Each number is 50 + 12 x the weight over the matrix's rms, rounded and kept within 0 to 99. Layers, rows and columns count from 0.

# layer 4 attention output (transposed), 128x128, rms 0.302, rows 22-31, columns 0-127
62 61 48 49 21 57 33 55 39 50 53 42 41 58 44 48 55 27 34 48 44 84 53 59 40 36 56 47 65 53 40 41 37 46 32 61 27 46 51 49 49 44 54 38 36 41 29 54 40 32 51 53 43 54 55 54 51 50 51 49 27 52 46 42 50 57 56 51 63 52 52 44 49 56 50 61 42 56 29 42 59 64 57 42 66 50 63 60 60 29 60 52 59 46 46 43 38 54 59 50 43 69 69 37 40 70 63 54 59 61 28 39 53 34 50 54 40 53 61 63 38 41 43 56 62 49 56 63
50 68 52 56 45 40 29 52 52 41 49 60 42 40 43 43 33 51 61 48 38 41 31 38 46 51 27 32 40 39 19 63 41 30 56 51 41 50 42 43 69 39 52 45 39 34 35 34 65 52 48 53 59 43 69 47 56 47 46 34 59 38 53 39 40 52 43 46 47 58 61 34 42 44 30 56 28 43 70 50 75 51 49 46 17 56 52 45 50 63 45 42 55 71 80 42 63 48 41 68 51 33 38 36 22 60 62 29 24 35 63 46 45 45 25 51 52 37 48 63 26 63 59 55 49 51 71 50
43 41 39 51 51 61 38 32 58 34 41 61 46 57 50 59 44 56 66 38 41 56 38 55 39 81 56 65 40 46 57 47 35 49 48 29 50 35 57 54 54 50 39 55 64 40 53 54 63 44 63 48 23 61 63 60 69 50 48 43 56 72 68 52 62 33 32 31 57 55 48 48 44 53 55 51 49 40 59 41 48 46 34 29 47 54 67 60 46 48 30 54 46 43 63 23 41 44 50 45 45 47 58 57 52 32 58 38 46 45 63 60 45 44 57 51 32 55 56 49 47 54 37 33 47 59 55 67
70 54 52 48 57 73 54 44 48 60 52 44 62 27 43 57 62 51 52 48 53 60 51 35 46 44 51 39 61 28 54 55 57 47 48 46 53 51 47 68 46 60 59 60 29 60 53 68 56 76 61 44 44 38 50 67 50 47 38 35 50 57 41 19 40 46 44 43 55 62 51 68 28 47 76 62 45 29 44 45 45 70 46 55 65 41 57 42 55 46 40 50 60 57 64 45 55 60 54 65 55 54 42 53 42 55 37 51 36 53 52 68 52 52 61 52 53 57 49 43 40 33 38 69 38 57 59 68
76 44 39 59 48 61 33 48 61 41 49 44 66 50 64 46 58 68 49 71 33 64 52 53 52 45 60 39 51 58 62 53 60 42 30 56 41 42 55 67 17 46 47 43 77 47 32 61 28 42 56 46 27 80 62 59 37 50 53 51 47 52 50 46 69 51 43 43 50 52 58 48 43 52 50 46 57 28 60 71 37 43 49 44 73 69 61 49 43 65 53 58 25 26 70 56 56 39 37 55 43 58 63 59 49 44 57 66 34 49 40 58 53 61 38 50 48 59 54 27 39 60 58 54 55 37 36 49
57 57 62 61 51 42 63 57 46 55 31 36 63 56 57 34 51 35 44 66 45 42 58 52 55 44 57 69 60 61 37 42 37 54 43 39 46 54 40 53 50 47 35 47 42 33 38 51 68 50 30 54 54 43 51 45 39 45 54 46 54 39 25 49 45 41 73 61 43 47 63 50 70 48 47 35 53 49 51 37 48 65 28 39 54 42 44 68 37 42 50 27 65 35 36 62 48 38 47 55 60 41 50 67 55 78 62 30 36 52 41 50 50 46 72 55 47 55 53 61 65 60 65 51 41 42 50 33
56 33 55 41 56 45 61 46 43 62 49 47 56 62 40 49 52 51 31 43 56 41 46 43 50 40 38 45 60 42 62 73 50 52 64 41 47 63 54 53 33 36 44 35 45 69 55 28 39 56 41 45 48 72 35 41 54 63 53 43 55 50 62 47 45 54 41 21 13 63 35 45 38 34 42 55 64 51 49 38 45 70 55 40 56 66 66 48 39 57 58 42 50 49 45 46 51 49 53 50 41 41 65 59 41 42 58 63 65 61 42 53 42 55 61 48 48 72 42 42 50 46 44 51 23 45 58 40
30 48 41 56 38 36 57 47 53 65 41 41 48 29 53 13 68 65 55 46 40 41 54 55 62 50 53 41 50 54 54 48 67 38 50 56 49 49 47 61 45 56 52 24 58 55 49 50 52 52 72 50 53 59 65 47 64 41 52 40 38 43 58 38 39 56 48 58 65 52 43 58 38 49 44 33 32 43 40 52 31 57 42 23 58 53 37 47 48 62 41 36 54 46 54 48 44 32 43 70 63 17 47 54 60 36 45 71 52 52 46 60 31 57 67 64 50 38 48 46 57 36 72 69 45 37 50 36
34 57 40 54 52 45 46 67 57 48 60 41 43 31 56 44 62 43 52 72 48 79 31 00 40 73 45 39 57 59 70 52 55 60 59 38 53 48 54 58 63 55 54 54 46 50 40 47 48 29 42 52 42 35 81 64 36 62 50 53 46 39 50 46 43 47 37 54 52 42 41 47 53 58 41 24 49 43 43 64 44 36 24 57 53 31 51 72 40 52 54 35 55 53 53 42 49 45 53 59 43 33 59 47 47 53 48 41 72 59 52 62 42 36 45 39 65 36 46 54 46 51 42 50 64 59 33 28
61 37 61 60 43 80 49 33 33 51 50 49 47 49 46 58 56 52 47 41 34 55 71 54 48 26 53 54 55 47 50 48 45 58 50 48 44 42 55 62 71 40 48 50 55 51 39 56 54 50 49 59 47 42 40 36 66 68 46 51 49 39 47 49 67 35 37 52 53 43 68 47 44 55 39 61 61 70 61 60 56 48 48 39 52 39 43 39 42 48 56 61 50 45 42 36 49 70 51 62 48 35 51 46 31 50 55 37 52 50 56 49 55 61 51 64 54 65 62 43 49 40 51 50 62 54 58 37
# layer 4 attention value, 128x128, rms 0.158, rows 23-31, columns 0-127
53 70 56 31 55 42 76 39 36 46 60 41 38 47 37 65 48 44 51 72 56 48 39 82 49 41 72 43 60 49 45 42 64 61 28 40 63 52 42 55 53 76 45 41 64 57 66 54 37 47 48 60 42 49 55 34 65 46 31 38 39 66 39 45 56 42 33 47 44 55 33 74 41 59 59 37 57 13 57 41 34 53 41 51 89 58 49 46 68 57 50 42 63 36 26 48 45 40 43 53 43 51 37 69 58 49 32 53 78 54 40 51 57 82 47 40 48 38 50 45 44 76 63 43 56 50 25 49
48 61 68 57 63 42 43 48 40 61 29 63 44 43 45 55 34 55 48 57 56 62 30 53 57 53 53 48 64 73 64 53 67 39 56 59 46 61 30 57 33 55 43 47 21 51 68 37 55 65 45 32 41 49 38 35 29 61 76 39 43 51 33 60 54 65 67 79 31 59 62 61 41 38 43 40 52 48 44 53 62 63 42 56 60 36 39 45 48 33 44 50 45 46 34 56 40 57 55 52 43 57 54 55 48 63 37 50 35 62 51 41 47 45 50 56 52 42 40 47 39 72 31 47 61 45 46 29
42 54 52 59 38 36 42 46 48 46 46 68 51 58 51 50 37 39 51 40 40 49 39 66 57 44 49 46 73 40 37 47 32 64 54 58 51 50 56 53 42 24 36 34 62 51 70 34 52 53 12 56 48 59 41 50 41 41 76 70 53 65 67 69 58 67 74 45 47 43 51 49 55 59 38 47 38 62 51 32 40 53 46 46 41 52 57 58 51 57 67 62 50 50 43 32 44 32 63 49 50 39 53 73 49 24 49 76 60 48 62 44 41 37 55 40 47 46 50 47 56 70 52 38 37 28 53 44
41 45 60 49 44 52 61 24 46 47 37 57 22 63 66 52 48 49 19 38 72 56 62 78 29 53 45 67 47 49 57 40 44 52 70 40 49 53 53 75 37 40 55 56 50 39 67 58 54 51 44 57 61 55 51 49 56 59 48 28 60 67 50 40 42 16 45 44 42 41 52 35 68 46 29 63 53 61 24 34 56 48 38 43 21 25 52 51 42 62 39 52 54 44 30 40 56 62 47 48 59 33 23 61 77 48 38 22 53 59 72 44 39 20 41 47 49 31 64 58 56 70 47 43 55 58 75 50
35 63 36 48 31 48 34 38 66 42 50 61 39 47 61 59 40 85 72 50 49 67 45 27 51 56 70 46 35 41 57 63 67 34 44 72 47 48 50 33 67 50 59 54 55 53 35 60 41 58 56 52 40 77 76 53 60 47 38 27 44 38 78 58 49 74 29 51 65 38 70 37 54 62 53 57 60 52 47 62 53 35 64 54 36 62 51 48 62 63 46 52 29 57 39 35 64 55 53 44 45 54 31 35 43 28 40 65 59 35 54 56 61 56 46 33 47 49 66 54 43 43 52 45 64 43 54 67
65 50 78 47 39 44 56 38 68 55 50 47 51 58 64 48 50 52 41 43 61 35 54 48 45 56 64 50 65 46 43 32 42 56 65 57 50 70 74 34 48 64 36 54 52 46 42 49 64 60 62 40 55 53 42 50 55 46 63 61 51 60 62 55 38 58 61 63 71 54 58 51 72 64 61 43 27 61 58 33 42 30 47 78 53 61 48 66 41 45 41 44 55 46 50 53 42 37 43 64 60 35 48 46 76 44 35 57 51 48 33 64 76 61 55 39 84 39 49 44 73 44 59 60 58 54 34 43
59 70 58 47 55 56 40 54 58 39 35 46 47 61 42 70 54 44 39 49 70 36 38 39 30 38 61 48 64 67 47 53 51 50 68 33 44 56 62 33 44 47 48 53 43 39 30 42 53 56 28 57 45 56 69 33 54 62 40 57 52 56 53 70 78 27 44 59 50 57 42 38 62 42 46 67 46 36 54 66 35 53 31 75 50 29 57 64 57 48 42 64 48 59 45 69 55 53 49 46 47 55 27 55 65 34 55 38 61 46 61 74 49 41 35 40 58 63 41 70 39 72 52 53 33 65 51 44
54 55 58 67 60 28 35 37 52 56 47 56 32 53 36 64 25 48 60 49 52 49 52 63 59 63 52 66 45 69 39 48 39 51 37 52 43 54 43 56 60 68 34 60 57 40 63 41 72 51 49 55 62 40 51 55 58 55 26 42 81 72 60 55 69 51 38 69 48 60 47 45 53 47 38 74 52 51 35 61 40 67 40 45 54 54 58 45 27 57 46 46 50 48 63 58 50 71 66 34 45 57 49 45 42 44 67 59 30 22 31 39 44 42 47 61 43 44 62 55 70 55 53 44 44 41 57 84
27 37 26 42 36 42 53 53 62 37 48 43 44 53 56 36 52 51 59 42 69 54 50 58 53 63 42 49 47 38 46 53 50 46 56 44 60 73 68 41 43 40 49 43 66 40 49 33 25 51 43 45 44 75 61 60 29 34 50 54 55 65 47 43 39 60 56 57 47 55 29 51 41 37 58 27 55 39 46 36 66 47 45 44 40 46 59 30 55 48 64 56 57 47 41 64 53 45 45 57 57 47 47 40 57 49 40 58 47 48 49 37 38 20 52 50 38 47 45 45 65 58 46 39 60 53 54 31
# layer 4 attention query, 128x128, rms 0.135, rows 32-49, columns 0-127
47 59 44 59 60 59 45 41 49 40 47 54 46 39 59 48 47 49 44 57 47 65 61 61 46 31 44 49 49 56 52 39 43 40 42 46 47 51 66 49 38 41 37 55 35 54 53 56 42 58 48 69 44 33 56 59 52 41 37 44 57 55 33 48 46 64 58 30 47 47 58 50 36 49 55 49 34 54 58 59 54 53 44 40 54 41 57 60 42 57 46 46 41 44 33 54 61 43 49 47 65 55 43 58 46 42 40 71 57 63 54 42 60 47 39 50 51 59 64 60 38 55 44 41 36 60 49 53
51 51 60 96 51 65 51 47 42 42 59 44 42 39 73 46 28 34 58 78 51 59 45 57 46 43 53 50 50 52 40 35 45 59 62 44 60 62 58 55 52 31 34 54 39 49 37 52 62 47 53 57 54 17 58 54 44 62 37 47 54 62 18 59 42 51 63 36 74 42 36 49 21 28 51 88 46 80 31 33 63 62 41 43 43 05 58 56 45 31 50 40 46 51 40 55 43 59 56 32 62 24 36 49 52 37 48 66 70 66 59 34 60 26 62 38 56 67 69 57 60 63 11 65 24 53 44 43
62 53 43 24 43 52 42 67 57 65 43 54 47 53 50 53 69 49 35 35 44 34 49 35 49 64 47 48 49 54 57 52 50 53 51 73 40 55 37 62 58 61 64 60 56 65 68 34 48 49 63 28 43 70 62 45 55 39 49 51 45 39 65 54 50 44 41 62 41 52 56 53 61 64 37 19 74 33 46 54 35 42 60 50 44 80 65 36 55 45 48 50 52 61 49 28 40 54 40 54 41 55 63 41 28 59 64 21 38 47 38 70 49 67 49 60 47 33 33 52 41 50 79 46 64 63 58 60
52 42 46 47 34 46 62 58 52 57 39 53 55 71 57 44 58 44 48 65 45 44 54 61 52 37 48 57 43 46 39 41 35 44 41 34 53 53 57 44 46 57 42 40 43 54 43 55 49 52 39 68 45 51 60 48 65 38 35 46 44 54 40 61 53 51 58 35 46 50 60 53 49 39 38 50 66 47 41 57 55 41 69 46 49 38 42 65 56 56 60 61 39 44 50 55 49 57 44 51 53 50 27 68 57 47 63 38 46 49 47 55 47 56 39 37 62 56 63 60 51 40 46 29 40 45 48 47
49 44 52 67 47 39 50 39 45 55 57 46 58 61 50 65 28 30 62 68 50 62 51 54 29 42 71 49 42 47 43 54 47 41 52 46 58 48 65 39 47 68 39 41 45 48 38 45 55 48 42 66 43 31 45 55 50 57 51 49 64 58 34 42 44 57 50 26 52 45 57 48 33 29 58 67 47 74 49 55 71 62 31 37 49 41 40 43 49 55 61 37 55 61 50 69 59 73 58 40 80 50 27 52 57 49 49 44 52 58 47 29 56 60 51 35 55 53 49 65 52 63 34 42 55 52 44 45
44 40 60 47 32 64 49 46 43 54 43 61 50 52 54 64 49 68 41 26 54 51 53 43 72 75 57 45 58 36 60 48 60 37 53 51 52 50 45 56 44 59 50 75 63 70 61 45 53 70 69 66 60 47 40 28 51 62 60 61 35 33 46 53 43 63 53 66 50 30 46 39 39 61 55 38 51 50 36 44 41 56 60 53 42 62 63 39 66 66 42 43 47 28 31 36 61 45 38 48 51 61 55 44 39 61 28 55 51 58 48 56 69 57 49 66 43 48 51 50 28 42 62 39 54 45 43 58
59 56 45 38 40 54 38 60 45 64 37 51 54 42 49 56 67 43 63 36 64 32 55 45 67 49 44 36 42 47 68 54 67 53 52 64 33 47 41 56 70 22 52 49 49 68 78 42 63 56 73 57 68 81 48 41 42 30 62 58 22 23 60 45 69 44 40 75 44 60 50 52 52 60 58 41 57 39 52 47 46 50 51 51 48 67 61 61 53 44 47 64 55 48 44 32 51 47 24 63 43 53 73 50 50 58 44 37 30 53 49 61 64 49 42 69 51 45 58 50 43 44 71 39 48 35 52 33
64 40 53 40 63 63 43 24 68 47 49 47 44 45 35 48 40 45 42 34 52 58 49 50 47 83 54 34 50 57 47 53 58 57 45 48 48 51 50 64 47 59 56 53 40 43 57 46 36 28 53 53 55 56 58 53 59 49 69 43 49 39 56 40 58 28 37 35 52 49 66 61 61 67 39 39 58 35 45 53 49 46 34 51 46 73 67 33 40 54 47 66 54 78 71 50 56 63 43 59 48 45 36 47 72 43 49 25 50 60 52 61 45 64 47 53 65 54 48 42 39 56 61 35 56 54 50 54
66 44 49 46 45 63 52 32 55 47 23 48 41 57 66 55 50 60 62 47 40 35 52 48 56 55 57 30 51 31 60 39 51 44 42 56 50 44 48 56 42 38 26 41 51 55 45 49 62 42 58 68 61 59 53 51 53 35 64 49 62 39 33 45 74 38 54 50 66 59 54 57 54 58 33 55 61 47 47 47 43 35 56 45 40 43 45 52 59 45 30 60 46 45 63 39 45 45 35 52 40 63 42 49 55 51 53 51 35 45 46 50 52 55 43 45 56 41 49 54 64 70 52 38 21 47 66 31
57 50 47 38 38 69 63 42 44 36 57 47 38 53 37 47 75 62 45 19 38 22 48 67 83 59 43 45 49 52 42 30 74 59 55 58 52 41 67 58 46 44 58 67 68 64 67 32 57 57 71 44 65 48 71 45 79 69 56 76 55 28 44 61 46 56 49 59 44 48 50 39 35 69 46 37 40 43 47 63 39 61 67 56 49 80 42 60 56 50 33 47 48 54 53 61 35 39 54 64 46 57 52 48 06 49 66 36 53 43 37 57 43 52 36 72 34 58 62 57 34 45 70 50 47 69 46 53
61 34 36 54 38 48 56 49 37 46 50 40 66 51 73 54 50 55 55 37 39 61 63 40 50 88 41 69 43 43 42 29 64 44 45 60 41 47 51 44 53 42 49 58 63 50 57 37 37 49 73 44 42 64 47 54 40 51 47 56 47 59 34 46 41 51 51 51 62 63 54 38 80 66 66 50 40 56 54 48 58 69 56 65 35 67 56 62 52 54 61 69 54 44 43 63 52 59 54 38 37 72 64 48 64 64 45 46 60 61 55 56 37 44 37 56 53 55 64 50 56 62 57 42 58 37 33 54
56 51 21 61 66 77 45 62 50 54 40 42 55 47 38 62 42 67 54 50 39 70 42 59 53 24 40 34 74 82 65 57 66 41 41 32 56 44 50 73 75 53 57 55 74 56 62 57 53 60 58 63 63 56 62 48 48 50 45 56 27 49 52 43 55 42 50 59 48 41 43 46 52 62 37 59 54 48 46 54 34 31 47 42 48 59 67 54 71 52 55 42 40 55 62 63 53 34 62 80 33 55 73 52 35 53 59 49 40 34 47 67 69 51 36 64 49 46 60 58 48 54 67 51 40 55 70 46
25 52 67 62 36 48 62 74 42 47 57 54 66 58 45 40 65 42 63 55 54 46 59 45 44 68 33 74 51 49 46 63 57 51 40 59 41 57 54 58 45 55 54 60 39 67 45 40 45 55 35 36 61 66 57 39 41 34 35 35 57 58 61 58 49 53 56 62 54 54 41 60 57 54 65 53 56 49 52 42 49 37 55 41 24 41 35 48 57 46 70 49 58 56 57 43 43 50 36 50 68 48 58 32 43 64 35 44 64 52 43 33 48 47 60 51 71 58 39 48 56 53 51 33 54 49 30 50
53 36 66 88 56 45 54 54 68 46 73 62 66 37 79 46 38 18 34 89 42 55 53 30 30 47 37 64 46 66 40 32 47 30 52 46 50 52 77 37 59 52 48 31 46 45 50 39 49 35 48 43 37 53 48 58 41 62 52 53 48 62 48 40 39 55 57 45 63 44 49 44 54 37 62 72 41 64 60 42 69 80 28 50 60 38 47 45 54 47 58 39 35 26 50 65 67 54 55 42 42 32 52 52 67 47 59 48 54 66 66 40 42 56 65 31 54 52 43 62 75 66 54 67 56 53 38 48
41 46 69 68 60 41 50 44 27 54 63 61 77 39 38 70 29 37 45 56 27 61 58 36 39 59 55 64 36 65 54 33 16 54 45 37 66 83 54 29 47 31 44 43 52 69 54 52 43 41 53 41 50 68 54 62 60 62 72 50 30 64 76 58 47 57 30 21 41 68 67 52 32 36 32 57 48 51 42 60 46 51 54 42 74 53 57 53 54 56 46 63 74 49 68 53 31 74 41 58 64 58 39 52 76 49 54 55 40 46 41 59 33 55 41 35 54 57 34 58 47 69 43 48 44 43 34 54
41 37 49 65 71 44 31 46 38 55 37 36 40 31 46 39 39 54 44 68 46 24 46 59 47 44 29 71 66 33 42 45 21 27 57 47 48 55 61 40 49 34 44 27 59 28 46 56 51 43 50 46 36 37 54 38 63 77 27 44 53 41 04 53 43 62 69 43 42 70 48 55 45 57 54 47 39 26 53 60 49 33 34 45 68 42 47 50 59 56 44 64 31 38 50 40 45 60 40 47 53 43 55 40 71 57 63 77 49 55 48 44 69 75 27 50 22 57 60 51 57 64 36 56 55 45 37 39
48 45 60 60 41 53 54 35 63 69 49 53 52 64 61 57 50 48 58 51 41 28 57 47 61 44 52 55 49 56 63 48 49 38 60 45 40 42 37 35 31 50 57 36 55 43 63 50 66 65 63 45 66 48 68 37 64 60 62 35 70 47 42 45 39 51 61 43 43 51 55 54 55 55 58 57 43 42 60 53 51 50 67 48 43 54 45 21 63 74 40 40 53 45 52 53 47 58 42 41 47 43 40 46 48 56 63 40 49 38 49 54 46 58 49 35 52 38 45 50 48 51 45 57 24 46 61 41
44 43 68 62 44 48 37 42 50 45 63 56 61 43 73 49 43 40 70 84 53 51 57 56 57 27 46 45 58 51 41 36 45 58 44 49 37 67 53 23 34 68 42 36 32 48 49 41 42 51 31 45 36 37 34 54 32 36 42 56 37 76 34 34 36 40 42 29 50 67 37 56 43 30 64 60 39 47 59 35 56 70 45 57 48 47 40 36 17 48 65 42 51 44 50 36 69 46 58 28 56 23 34 69 37 49 58 49 74 69 65 43 31 39 78 38 58 48 51 51 59 63 33 55 53 51 39 64
# layer 4 attention key, 128x128, rms 0.144, rows 32-49, columns 0-127
50 50 52 56 44 52 47 43 52 48 50 41 39 58 61 56 46 54 54 34 48 59 31 54 60 53 62 40 74 52 58 38 48 55 47 53 53 41 41 59 45 41 48 42 67 48 58 38 53 55 54 49 57 64 46 64 41 34 71 57 54 35 58 43 56 55 63 57 53 49 55 40 76 51 46 38 51 34 55 40 27 43 51 47 69 56 50 52 47 46 54 58 48 40 56 56 42 40 58 57 46 66 59 58 54 52 54 51 51 50 43 57 41 56 43 55 59 38 38 41 52 47 62 49 49 52 72 50
54 46 56 25 50 43 36 45 67 50 49 54 60 28 62 67 62 31 54 60 61 44 67 40 51 51 32 42 48 68 44 56 37 28 65 59 52 67 55 45 47 73 70 60 29 40 50 55 68 57 56 55 58 34 58 56 42 44 42 39 16 57 47 45 25 34 30 60 50 55 44 54 56 55 40 52 59 36 47 44 69 75 43 38 41 47 43 18 46 79 52 72 51 72 53 45 77 50 66 58 41 36 66 34 44 44 57 57 66 35 69 41 52 57 56 33 48 27 60 60 56 53 49 42 57 41 20 68
55 57 43 57 54 44 61 58 37 51 51 54 60 49 48 53 52 44 58 60 59 68 53 48 54 49 49 56 34 40 53 55 62 60 45 62 52 43 48 56 59 33 41 56 47 50 38 59 41 57 51 44 46 29 51 46 60 57 46 52 70 62 52 66 62 63 55 54 59 55 61 47 35 43 46 57 49 64 48 45 62 29 46 65 39 53 52 66 70 42 33 38 55 53 40 41 29 49 38 52 56 53 36 53 55 49 49 49 28 42 57 63 60 55 38 46 44 72 50 56 34 55 37 57 44 31 50 55
53 57 37 47 67 70 28 59 32 55 54 37 48 49 38 59 50 71 63 56 58 47 45 48 46 54 39 53 47 36 44 48 64 64 49 57 59 28 50 51 60 47 47 42 73 50 49 40 49 56 52 45 53 60 32 40 43 53 46 57 54 33 52 28 53 44 36 56 48 51 58 47 56 69 53 31 65 47 44 51 37 42 57 49 71 49 61 55 53 52 61 47 50 45 57 47 50 49 33 37 32 69 47 36 41 37 51 41 46 40 52 43 37 45 47 48 41 50 33 55 59 41 63 60 49 61 69 32
39 53 65 46 37 58 15 40 45 55 57 45 27 47 59 52 30 67 57 37 55 52 53 29 43 62 49 29 65 43 48 51 61 55 48 47 57 38 50 46 50 56 51 46 43 50 55 46 62 60 61 45 56 61 38 45 42 41 35 34 45 49 53 31 53 41 34 55 41 55 59 52 60 40 48 48 40 53 61 60 45 63 37 40 67 40 39 40 44 49 65 52 44 50 62 34 74 39 55 43 61 28 55 45 46 45 43 54 59 48 62 59 29 57 55 53 49 30 36 66 73 41 48 52 47 44 46 41
49 45 55 65 55 27 65 63 51 70 47 49 58 45 48 36 43 50 48 53 44 49 51 34 40 62 61 54 55 37 56 68 52 52 45 54 42 40 37 58 63 45 53 42 64 56 57 52 57 44 52 53 42 43 47 51 61 69 41 43 63 50 37 51 51 43 51 31 48 46 57 52 40 43 27 60 61 83 30 48 48 45 58 46 59 60 62 29 54 63 69 38 43 40 50 52 48 38 60 56 75 51 40 49 37 65 45 61 42 51 57 72 38 52 40 43 41 56 52 61 62 41 42 53 39 58 58 27
46 62 51 45 54 44 56 50 44 38 37 45 47 59 40 32 64 41 62 57 46 66 44 54 50 52 47 72 18 39 44 59 46 55 45 45 61 43 61 59 50 50 51 39 58 50 34 52 41 44 39 36 30 37 75 34 53 57 39 57 78 62 53 71 62 56 55 50 49 41 56 44 49 46 58 54 45 62 38 44 69 24 47 45 51 49 38 62 60 59 38 42 52 49 49 60 35 59 50 61 53 50 37 37 43 50 43 63 46 47 41 54 47 45 30 42 33 62 55 47 37 65 43 55 51 52 35 36
55 60 61 49 49 36 54 50 40 65 47 57 42 34 76 43 49 38 58 23 56 54 59 55 53 31 60 66 56 61 57 40 61 44 59 54 54 64 70 53 50 50 48 55 56 51 64 43 34 38 57 62 51 45 43 50 85 60 49 82 38 46 41 44 45 50 44 54 46 45 43 67 70 68 71 62 66 36 32 45 61 56 39 69 63 64 66 27 40 51 51 53 51 65 33 39 57 54 61 73 63 50 58 38 46 52 38 53 57 59 54 51 52 48 43 42 53 76 26 57 59 49 43 44 49 53 70 65
64 45 51 68 49 51 55 43 50 53 53 58 56 56 70 47 30 47 44 60 38 68 47 51 53 70 57 52 20 41 45 62 49 52 43 44 28 57 46 66 73 43 32 64 52 49 42 45 39 42 50 37 47 55 35 57 67 56 57 40 48 30 51 54 47 33 43 55 68 62 59 52 50 38 19 69 55 49 29 33 49 32 51 66 57 47 51 52 72 44 35 30 47 46 59 47 43 49 45 46 63 39 59 57 54 55 39 38 17 54 44 69 60 48 44 43 57 40 44 41 37 36 46 70 49 16 56 60
68 58 52 44 46 51 63 32 40 56 44 44 78 41 33 49 81 45 40 39 49 55 55 43 42 56 66 49 35 77 50 56 54 35 26 44 50 51 38 45 46 56 67 46 38 51 34 45 44 31 41 46 37 32 52 56 47 52 49 46 42 82 51 70 59 42 40 32 50 22 70 47 34 50 52 65 52 59 33 52 69 41 47 38 56 60 56 53 47 55 42 24 55 56 58 44 40 53 52 60 56 42 68 49 39 49 41 40 52 56 56 47 42 51 67 44 56 51 27 57 38 66 51 60 67 43 25 26
34 47 45 44 51 49 43 64 74 58 65 66 60 52 41 58 37 39 41 54 47 60 32 56 36 60 58 61 30 26 93 55 59 72 51 61 30 47 44 63 65 41 68 34 55 60 49 51 55 39 54 62 34 49 54 51 67 66 62 58 46 38 71 60 65 43 63 47 54 54 41 47 36 44 40 42 44 65 48 38 33 37 56 46 48 55 63 56 59 51 51 55 52 50 35 55 31 35 50 54 66 62 57 66 60 70 47 38 28 52 56 46 31 54 44 66 25 52 70 38 38 48 50 40 63 53 49 54
64 36 34 58 56 42 35 32 47 60 39 42 45 52 50 49 42 52 68 47 53 47 45 33 44 57 30 51 37 44 36 59 46 46 49 57 44 62 30 65 50 42 48 50 65 35 21 46 51 48 40 57 46 55 50 61 52 43 32 42 64 48 46 59 36 34 57 70 67 50 63 58 55 49 51 70 70 31 28 56 54 45 48 46 52 39 22 53 52 70 29 42 43 52 49 48 68 56 47 63 53 31 47 30 42 41 36 46 40 36 37 50 46 31 41 40 48 29 59 46 34 46 45 74 61 60 29 52
57 52 64 54 75 70 46 71 44 45 66 39 31 54 50 64 51 56 80 51 73 34 62 56 51 21 63 57 75 51 36 42 61 46 51 58 52 30 66 33 40 39 62 62 57 35 63 40 72 36 54 88 64 69 62 70 42 47 48 70 42 31 49 43 34 40 44 47 39 53 51 66 56 59 64 35 67 21 77 40 55 60 75 58 59 41 54 55 39 62 43 61 35 42 39 45 49 38 56 43 27 38 46 44 90 47 61 61 68 41 57 35 52 36 72 56 58 50 50 34 52 40 49 43 57 67 41 65
37 48 66 45 51 46 60 57 37 57 44 61 50 41 45 48 43 73 51 52 56 53 26 49 30 42 46 40 42 33 32 40 51 52 39 64 40 36 35 52 37 56 58 35 37 57 66 31 39 34 49 49 34 56 52 37 60 53 50 64 55 59 25 70 57 56 47 35 51 51 50 66 49 39 78 61 49 55 71 39 44 50 50 52 54 38 24 42 34 51 53 62 41 46 50 32 64 36 51 64 62 45 32 54 61 41 30 36 59 35 49 48 45 55 49 52 40 64 52 52 39 50 54 45 61 59 66 42
52 33 25 42 32 48 59 50 53 47 09 30 67 42 78 60 36 45 48 49 72 62 70 50 27 46 44 47 47 48 46 49 39 45 49 53 63 38 36 24 18 43 61 42 58 25 33 29 63 49 41 49 50 44 67 49 59 44 59 51 34 60 53 38 44 17 52 62 57 53 58 32 71 66 52 45 69 42 32 23 62 63 47 57 61 56 61 24 64 60 46 62 29 58 39 38 67 43 40 56 48 56 59 59 49 63 46 52 30 58 54 50 61 36 41 61 34 41 55 53 53 47 66 48 48 44 53 53
62 40 54 44 41 35 45 33 31 33 76 44 61 49 41 26 42 44 25 63 48 61 34 43 66 48 43 33 41 29 36 79 39 38 35 76 54 49 33 50 45 56 58 56 49 20 53 56 35 47 54 37 80 51 50 59 32 53 45 37 52 48 50 53 42 49 50 46 69 60 54 45 55 46 44 50 30 62 60 41 57 33 46 76 42 47 59 43 53 52 50 46 66 44 55 55 55 47 73 48 50 65 50 48 46 41 58 60 43 44 50 57 24 58 51 30 63 40 58 55 65 50 47 67 61 25 48 45
32 32 86 42 35 72 60 68 59 34 72 31 37 48 60 79 81 52 63 40 49 20 51 67 62 41 47 27 77 58 21 54 61 54 45 58 55 17 67 21 34 79 45 61 44 44 63 49 56 49 56 67 67 59 54 63 17 32 66 42 30 30 17 35 27 64 31 28 27 70 43 41 77 70 42 26 60 47 66 23 68 77 62 41 61 52 47 19 19 73 59 89 45 60 56 66 65 57 68 39 30 62 35 47 63 59 63 74 94 43 45 34 62 50 58 62 58 23 41 72 73 38 75 36 58 64 79 82
55 58 48 70 37 64 57 55 45 42 49 58 45 62 46 56 57 42 64 58 41 57 75 58 54 29 65 67 51 72 40 48 54 60 23 27 53 37 44 51 49 36 51 75 53 51 30 52 51 48 55 71 40 58 65 55 57 60 48 58 58 42 56 56 56 50 53 58 71 46 70 61 50 48 60 50 49 51 30 37 26 44 63 43 45 56 60 62 58 55 40 63 46 50 46 52 39 46 49 53 48 54 51 53 52 53 48 47 37 47 35 43 66 43 46 64 49 56 65 56 34 63 35 69 45 46 52 51